From a checkpoint of a small transformer trained on Wikipedia: 11.6M parameters.
Each number is 128 + 24 x the weight over its row's rms, rounded and kept within 0 to 255. Layers, rows and columns count from 0. The size above them is the row's rms in percent of the matrix's.

# layer 7 attention query, 320x320, rms 0.0904, rows 109-157, columns 128-191
size [ 92  82  94  87 118 123 114 121 123 113 128 122 129 133 131 140 127 120 120  74  77  79  78  80  83  85  84  73  92  80  86  84  80  88  84  85  88  95  94  96  99  97 112 101 113 120 117 104 107]
[[144 112 109 150 133 124 102 132 140 117 107 124 135 171 101 130  61 100 167 111 113 106 147  75 131 114 132 139 116 161 113 139 112 132 101 149 171 133 144 140 140 110  71  83 120 128 104 175 166 141 152 149 129 119 123 117 138 153 148 108  97 124  99 115]
 [138 129 130 145  97 144 178 145 121 161 144 100 116 152 108 111 132 131  86 117  96 125 144 143 116 135 121 169 114 152 138 151 120 121 174 159 113  57 143 117 116 142 143 119 109  97 144 122 128 110 102  95 150 124 100 151 105 107 104 139 155  83 117 162]
 [ 94 122 155 126 134 132 189 144 108 140 135 104 156  93 151 121 193 186 139 142 179 143 129 142 139 143 126 121 111 104  98  96 123 118 145 108 125 146 117 121 133 149 151 149 110 129 126  76  87 145 163  84 118 126 140 163 115 112 163  98 165 163 135 174]
 [187 118 126 174  84 124 131 114 101 129 121 126 141 145 142 112 139 148 102 104 113 158 115 130 149 134 139 163 107 131 151 153 127  58 116 133 151  90 132 116 118  90 148 116 144 110 153 145 173 138 129  99 114 144 139 106  97 102 114 107 126 160 133 131]
 [130 119 136 102 133 136 123  94 121 106 147 117 149 122 167 105 125 140 117 145 111 121 118 162  92 185 124 119  89 112 135  84 149 130 134 144 151 108 143 135 110 115  84 137 107 114 111  87 111 129 135 119 105 124 134 127 129 155 133 149 106 147 150 127]
 [147 144 116 109 117  99 135 129 170 128 136 132 127  73 109 167 131 150 129 117 156 144 122  98 120 138  97 108  81 119 110 154  96 168 127  88 110 162 130 117 160 152 131 148 103 159 120 108 124 144 120 132 116 133 128 135 151 117 139  97 150 129 152 150]
 [160 106 117  84 118  94 106 132 142 123  89 135 157 128 136 135 103 107  91 136  87 101 161 146 124 160 106 132 117 141 104 116  99 161  93 122 139 153  80 109  97 112 162  98 132 144 178 122 101 162 120 126 136 115 128 119 187 173  88 142 100 107 151  96]
 [100  92 174 130 130 111 165 170 104 143 157 117 169 132  75 148 109 139 113 144 110 144 115  99 125 110 134 115 114 119 104 103  93 134 130 127 145 164 171 141 164 143 113 103 131 102 142 105 104  97 168 106 126 111 182 134 109 110 151 154 149 112 117 143]
 [133 138 141 146 159 138 186 127 129 112 100  98 177  88 108 110 126 147 129 128 126 136  65 138 119 132 125  94 126 122 165 143 118 141  66 144 142 135 134  94 139 113 112 140 144 111 103 129 143 112 142 127 134 141  99 135 102  89 115 127 115 128 100 147]
 [168 100 158  84 125 101  99 121 115 147 165 150 112 162 121 109 102 135  96 116  74 122 153 131  75 114 137 126 122 116 111 142 162 128 123 142 138 147 173  94 107 102 118 185 105 138 121 126 137 140 161 116 114  82 118 108  97 102  98 116 140 100 148 121]
 [104 105 155 121 128 129 143 131 121 137 146 144  74 100 129 134  98 169 138 114 106 144 114 135  80  90 134 127 126 118  97 116 113 130 136 144 130 136 139 166 137 154 109 129 144 138 126 104 149 145 146 157 151  96 124 131 169 124 129 129 118 133 147  60]
 [109 122  78 147 119 119 157 102 149 130 131 144 103  96 138 127 170 106 138 124 125 152 116 152 113 144 109 169 121 125 142 109 131 139 144 154 163 157 116 138 158 128 119 175 150 136 108 145 145 129 179  96 141  89 131 119 141 134 115 132 120 122 107 123]
 [135 156 129 155 116 130 115 133 160 138 149 109 148 151  96 153 108 135 114 163 117  86  68 139  73 139 150 160 129 109 109 143 163 124  80 165 103 106 107  95 121 107 117 142 146 129 106 165 128 117 154 118 139 115 165 116 114 148 141  95 122 118 115 173]
 [153 130 110  88  98 134 121 114 127 106 148 125 139 115 120 174 130 112 161 132  94 139  87 108 149  94 105 128 194 130 149 134 157 145 150 136 150 143 118 154 148 147  88 132 140 132 127 124 111 134 144 124 111 142 193 136 120 124  96  97  96 112 165 107]
 [155 149 143 144 161 152 146 126 136  85 112 113 108 123 132 134 182 112 120 117 151 137 124 136  94 108 172 160 112 126 138 119 112 135 152 123 115 175 128 132  94 152  65 110 149 123 166  86 111 132 150 103 129 120 103 165 158 124 113 139 120 135 121 112]
 [113 135 130  99 106 151 122 133 163 102 121 104 116 116 107 144 107 135 156 135 179 123 116 113 156 113 194 133 110 145 142 159 124 164 122 119 133  86 112 143 125 103 101 131 157 131 167 174 150 149 113  98 129 115 154 106 130  95 108 123 133 155 108 132]
 [116 116 134 139 110 102 100 131 143 119 119  71 115 101 160 124 129 111 131 136 192 144 112 185 117  89 138  72 168 145 103 115 118 123 143 120 104 120 158 159 120 129 112 128 152  92 127  98 122  95 152 111 101 106 121 139 101 126 112 141  90 155 116 149]
 [163 150 139 112 149 130  93  84 171 172 106 105 155 102 194 152 161 144 131 112 134 167 134  97 146 107 103 124 108 154 119 125 132 135 127 114 150 134 125 157 128 119 128 139 109 171 123 120 149 119 147 141  88 148 155 111 131 115 141 121 117 106 133 165]
 [141 143 128 141 178 127 157 133 138 123 138 153 152 140 105 153 165 127 149 110 145 119 104 133 115  76 169 125 167 104 107 130 112  99 119 144 107  91 123 143 122 127 174 112 173 125  98 105 104 142 146 114 138  48 152 124 158 133 141 143 126 141 136 100]
 [164 183 118 144 129 171 153  91 160 132 127 155 115 158 137 103 115 129  84 124  89 127 117 170 120 151 153 130  97 114  86 149 103  96 147 140 140 125 144 144 135 122 126 111 123 118 154 149 142 116 104 118 129  93 150 119 119 118 166 137 167 124 125 154]
 [120 149 154  80 151 155  97 153 143 143 121  87 145 131 103 152 118  79 109 134 119 128 141 158 109 171 113 143 115  88 134 123 131 133 181 164 153 136 136 116 129 139 158 144 123 138 134 126 110 101 119 141  85 104 151 125 131 124 146  95 134 142 132 129]
 [107 119 127 125 163 164 103 103 149 160 121 127 112 150 160 132 114 116 134 103 137 110 180  57 140  80 158 101 100 127 145 137 127 114 115 139 133 151 130 154 140 120 116 117 147 150 134 125 161 138 151 131 122 102  91  94 115 134  87 138 133 138 185 146]
 [144 157 132  74 146 106 131 107  99 125  85 130 120  75 142 180 135 114 138 101 158 141 111 131 146 125 116 175 128 111 168 127 110 134 132 133  94 120 125 105 103 150 155 133 101 147 134 146 105 141 123 123 117 122 115 130  88  92 145 155  51 176 144 120]
 [120 159 157 124 108 104 133 150 146 135 133 100 125 126 131 128 105 155 125 138 145 131  92  89 115 140 104 156 100 119 153 145 121 179 118 126 141 112 119 124 139 132 160  97 143 139 149 154 141 172 133 134 119 172 137 116 141 150 156 114  98 110 141 172]
 [146  99  86 106 166 137 124 137  98 157  98 167 118 118 105 113 112 133 132 142 110 144 152 120 101 142  75  78 152 113 135 167 149 143 147 122  96  82 126 101 150 105 132 145 138 168 162 160 129 123 114 117 109 118 117 130 143 120  98  89 105  97 103 132]
 [141 148 148 109 116 122 140 106 139 141 182 140 141 105  98 128  86  96 125 103 116 151 147 161 144 115 123 222 123 160 132 155 117 153 117 180 166 161 120 127 142 140 156  96 159 173 105 151 160 140 132 142 119  76 128 146 154 136 122 150  91 110 146 121]
 [139 173 111 118 104 104 194 145 102 110 124 136 163  78 120 154  83 147 149 139 123 102 120 170 117 103 105 145 117 135 141 118 112 108 151 116 102 128  84  80 129 142 129 131 117  86 129  95 141 100  74 109 146 132 134 158 122 158 128 133 149 166 122 131]
 [138 147 124 119 116 149 122 162 108 138 129 130 129  98 115 142 150 124  97 128  93 114 104 130 106 137 157 159 151 157 142 160 133 113 126 114  80 154  97  95 136  97 147 130 100 104 131 151 107 102 136  91 112 147 105 136 162 100 140 116 162 144 130 149]
 [132 114 131 116 143 103 113 137 139 116 108 102 107 114 161 122 146 174 118 116 151  88 102  98 127  84  99  72 140  86 107 127 137 121 108 113 126 129 144 118  95 111 114 149 122  78 131 129  68 118 116 137 127 159 131 136 132 102 107  90 122 143 139 132]
 [ 94 156 171 130 129 134 121 115 102  99 145 121 105 114 131 167 114 111 149  95 140 134 121 144 112 134 125 112 141  87 161 125 134 127 159 114 130 129 147 129 135 102  89 168 129 102 137 129 155 108 112 133 160 130 104 105 109 142 146  93 116 153 131  85]
 [126 142  82 141 156 148 112 109 160 158 116 147  76 111 105 102 134 149 140 144 115 118 178 189 108 106 123 152 104 128 131 123  95 147 110 147 148 131 166 114 107 131 147 116 153 185 102 111 162 168 140  81 127 123  99 125 170 129 157 131 118  81 169 120]
 [156 115 119 126 161 159 124 132 126 143 106  99  88 108 148 113 133 145 138 142 149 100 173 147 129 156 127 156 149 108 138 156 114 112 136  89 143 163 128 190 129 113 161 111 171 137 135 121 129 115 147 105 115 136 132 131 102 106 130 135 143 144 139 114]
 [152 132 153 111 122 125 141  92 142 136 157 116 151 137 139 165 103 142 133  95 100  84  86  85 119  97 108  79 162 106 141 160 130  89 144 113  84 127 169 111 154 110 122 118 122  72 135 142 120  95 139 132 160 180 134 167 124 152 140 140 147 143 130 180]
 [144 176 156 129 117 158  84 124 137 162 157 116 104 149  99 135 152 133 136 115 112  95 118 104 127 131 109  92 134 152 112 115 148  71 130 132 134 140 121 103  81 161 141 135 147  98 131 111 104 103 130 106 156 143 140 145 106 130 133 138 143 135 119 156]
 [124 112 120  75 193 113 147 123 126 146  99 143  57 148 138 136  87 125 129 138 115 124 155  97  75 138 119 135 105 143  98  82 114 127 130 131 129 119  91 186 106 103 153 115 127 130 116 154  98 156 121 134 120  97 104 152 114 125 129 133 138  68 169 100]
 [110 127 139 188 129 126 129 151 125 122 111 103 111  80 108 132 127 131 114 118 188 129 131 131 150 116 137 161 167 157 132  81 151 145  94 184 124 139 119 147 125 122  85  91 148 148 113 153 155 154 151 128 153 119 126  85 126 131 111 137  97 148 175  93]
 [118  98 144 141 131  92 139 102 141 117 119 115 211 138 144 132 140 112 136 127 136 117 158 142 144 157 138 177 105 141 133 148 102 101 151 136 141 142 152  98 101  84 111 114 102 137 168 134 119 101 145 137 151 103 167 124 158 155 161 103 130  87  87 137]
 [163 153 167 129 137 113 106 113 134 127 147  98 160 125 127 158 140 150 107  85 110 148 119 121 111 122 138 117  99 149 128 109 124 102  99 152 112 118  90 121 122 135 110 152 122 149 105 127 113 103 113 105 152 110 145 115 155 145 122 129 136 123 141 123]
 [116 114 171  85 136 148 122 133 149 111 131 151 161 138 139 157 182 112 135 134 153 132 141  82 120 138 126 113 102  99 144 120  93 100 137 110  98 105 183 124 126 105 142  99 119 114 116 111 121 113 113 140 117 165 105 137 155 116 142 114  93  98 104 168]
 [147 124 151 130 159 139 119 127  81 123 126 109 173 154 164 125 113 137 147 128 124  99 123 179 108 117 166  95 112 170 154 163 152 154 123  74 107 135 117 107 138 138 169  84 126 136 189 139 110  74 170 115  90  72 126 121 123 144 126  95 123 114  99 171]
 [110 103 132  98 130 112 116 150 128 155 102 110 142 150 108 112 140 115 126 138  94 123 108 137 128 127 144 112 163 122 112 131 138 130 157  82  98  93 133 141 132 152 126 122 122 103 150 105 161 154  83 143 134 131 106 143 129 122 128 152 132 161 137 116]
 [ 88 140 149 113 152 162 147 136 104 118 128 110 151 101  61 118 117 115 105 135 112 135 137 158 109  89 148 113 126 104 115  83 123 137 111 141  99 112 123 101 147 122 143 130 110 149 156 152 128 109 125 137 130 174 168  98 133  97 107 135 131 118 110  98]
 [156 145 143 124  97 159 141 155 129 117 133 114  99 126 108 148  97 131 130 148 133 112 140 155 113 133 118 101 160 118 128 139 176 154 113 143 113 162 119 145 122 112 109 126 117 102 190 110 113 173 183 128 154 142 121 114 134 104 115 119  89 139 127 104]
 [132 106 133 113 116 118 142 133 181 141  93 149 133 128 141 118 113 174 147 108 129 104 143  89 138 126 126 135 136 122 104 104  94 131 143  93 102 105 145  99 108 135 129  68 135 129  98 130 165  98 101  59 138 128 114 116 150  92  79  93 123 137 143 121]
 [115 116 148 114 149  88  86 111 136 145 105 102 133 139 224 140 115 128  98 115  90 104 171  48  92 118 110 123  95  94 115 117 115  89 115 123 128 129 153 108 126  87 161 116 112 127 103 108 138 101 111 106 131 159  80  81 142 147 107 141 111 121 132 145]
 [121 162 139 104 134  97 186 124  96 130 134 189 140 126 155 140 129 101 156 111 119 116 127 139 119 115  75 118  68 138 133 128 136 124 125 119  98 131 125 165 155 108 149 129 168 126 124 124  90 110 145 105  84 136 103  90 157  90  69  95 116 136 139 116]
 [173 145 116 108 111 136 128 103  93 173 119 109 176 137  68 128 136 158 145 133 147 149 152 184 154 151 139 116 106 142 110  74 102 121 144 103 123 131 130 103 123 155  92 143 153 146 126 140 140 133 112 126 107 146 114 129 119 123 164 140 144 138 146 115]
 [125 108 153 138 136 134 161 131 134 149 117 113 124 128 135  93 164 114 108 113  81 150 161 102 153  91 146 137  97 110 150 130 129 137 121 108 113 112 134 119 136 155 141 144 101 129 161  89 113  99 132 144 113 104 144  96 133 125  97 139 154 101 130 162]
 [134 149 162 132 112 148 159 167 120 117 144 129 116 140 108 130 166 155 158 108 136 139 150 161 121 102 134 104 133 165 115  96 107 134 142  95 134 130 123 156 113  84 107 144 120 156 153 118 142 130 153  87 125 155 136 117 139 132 137 153 112 158  94 105]]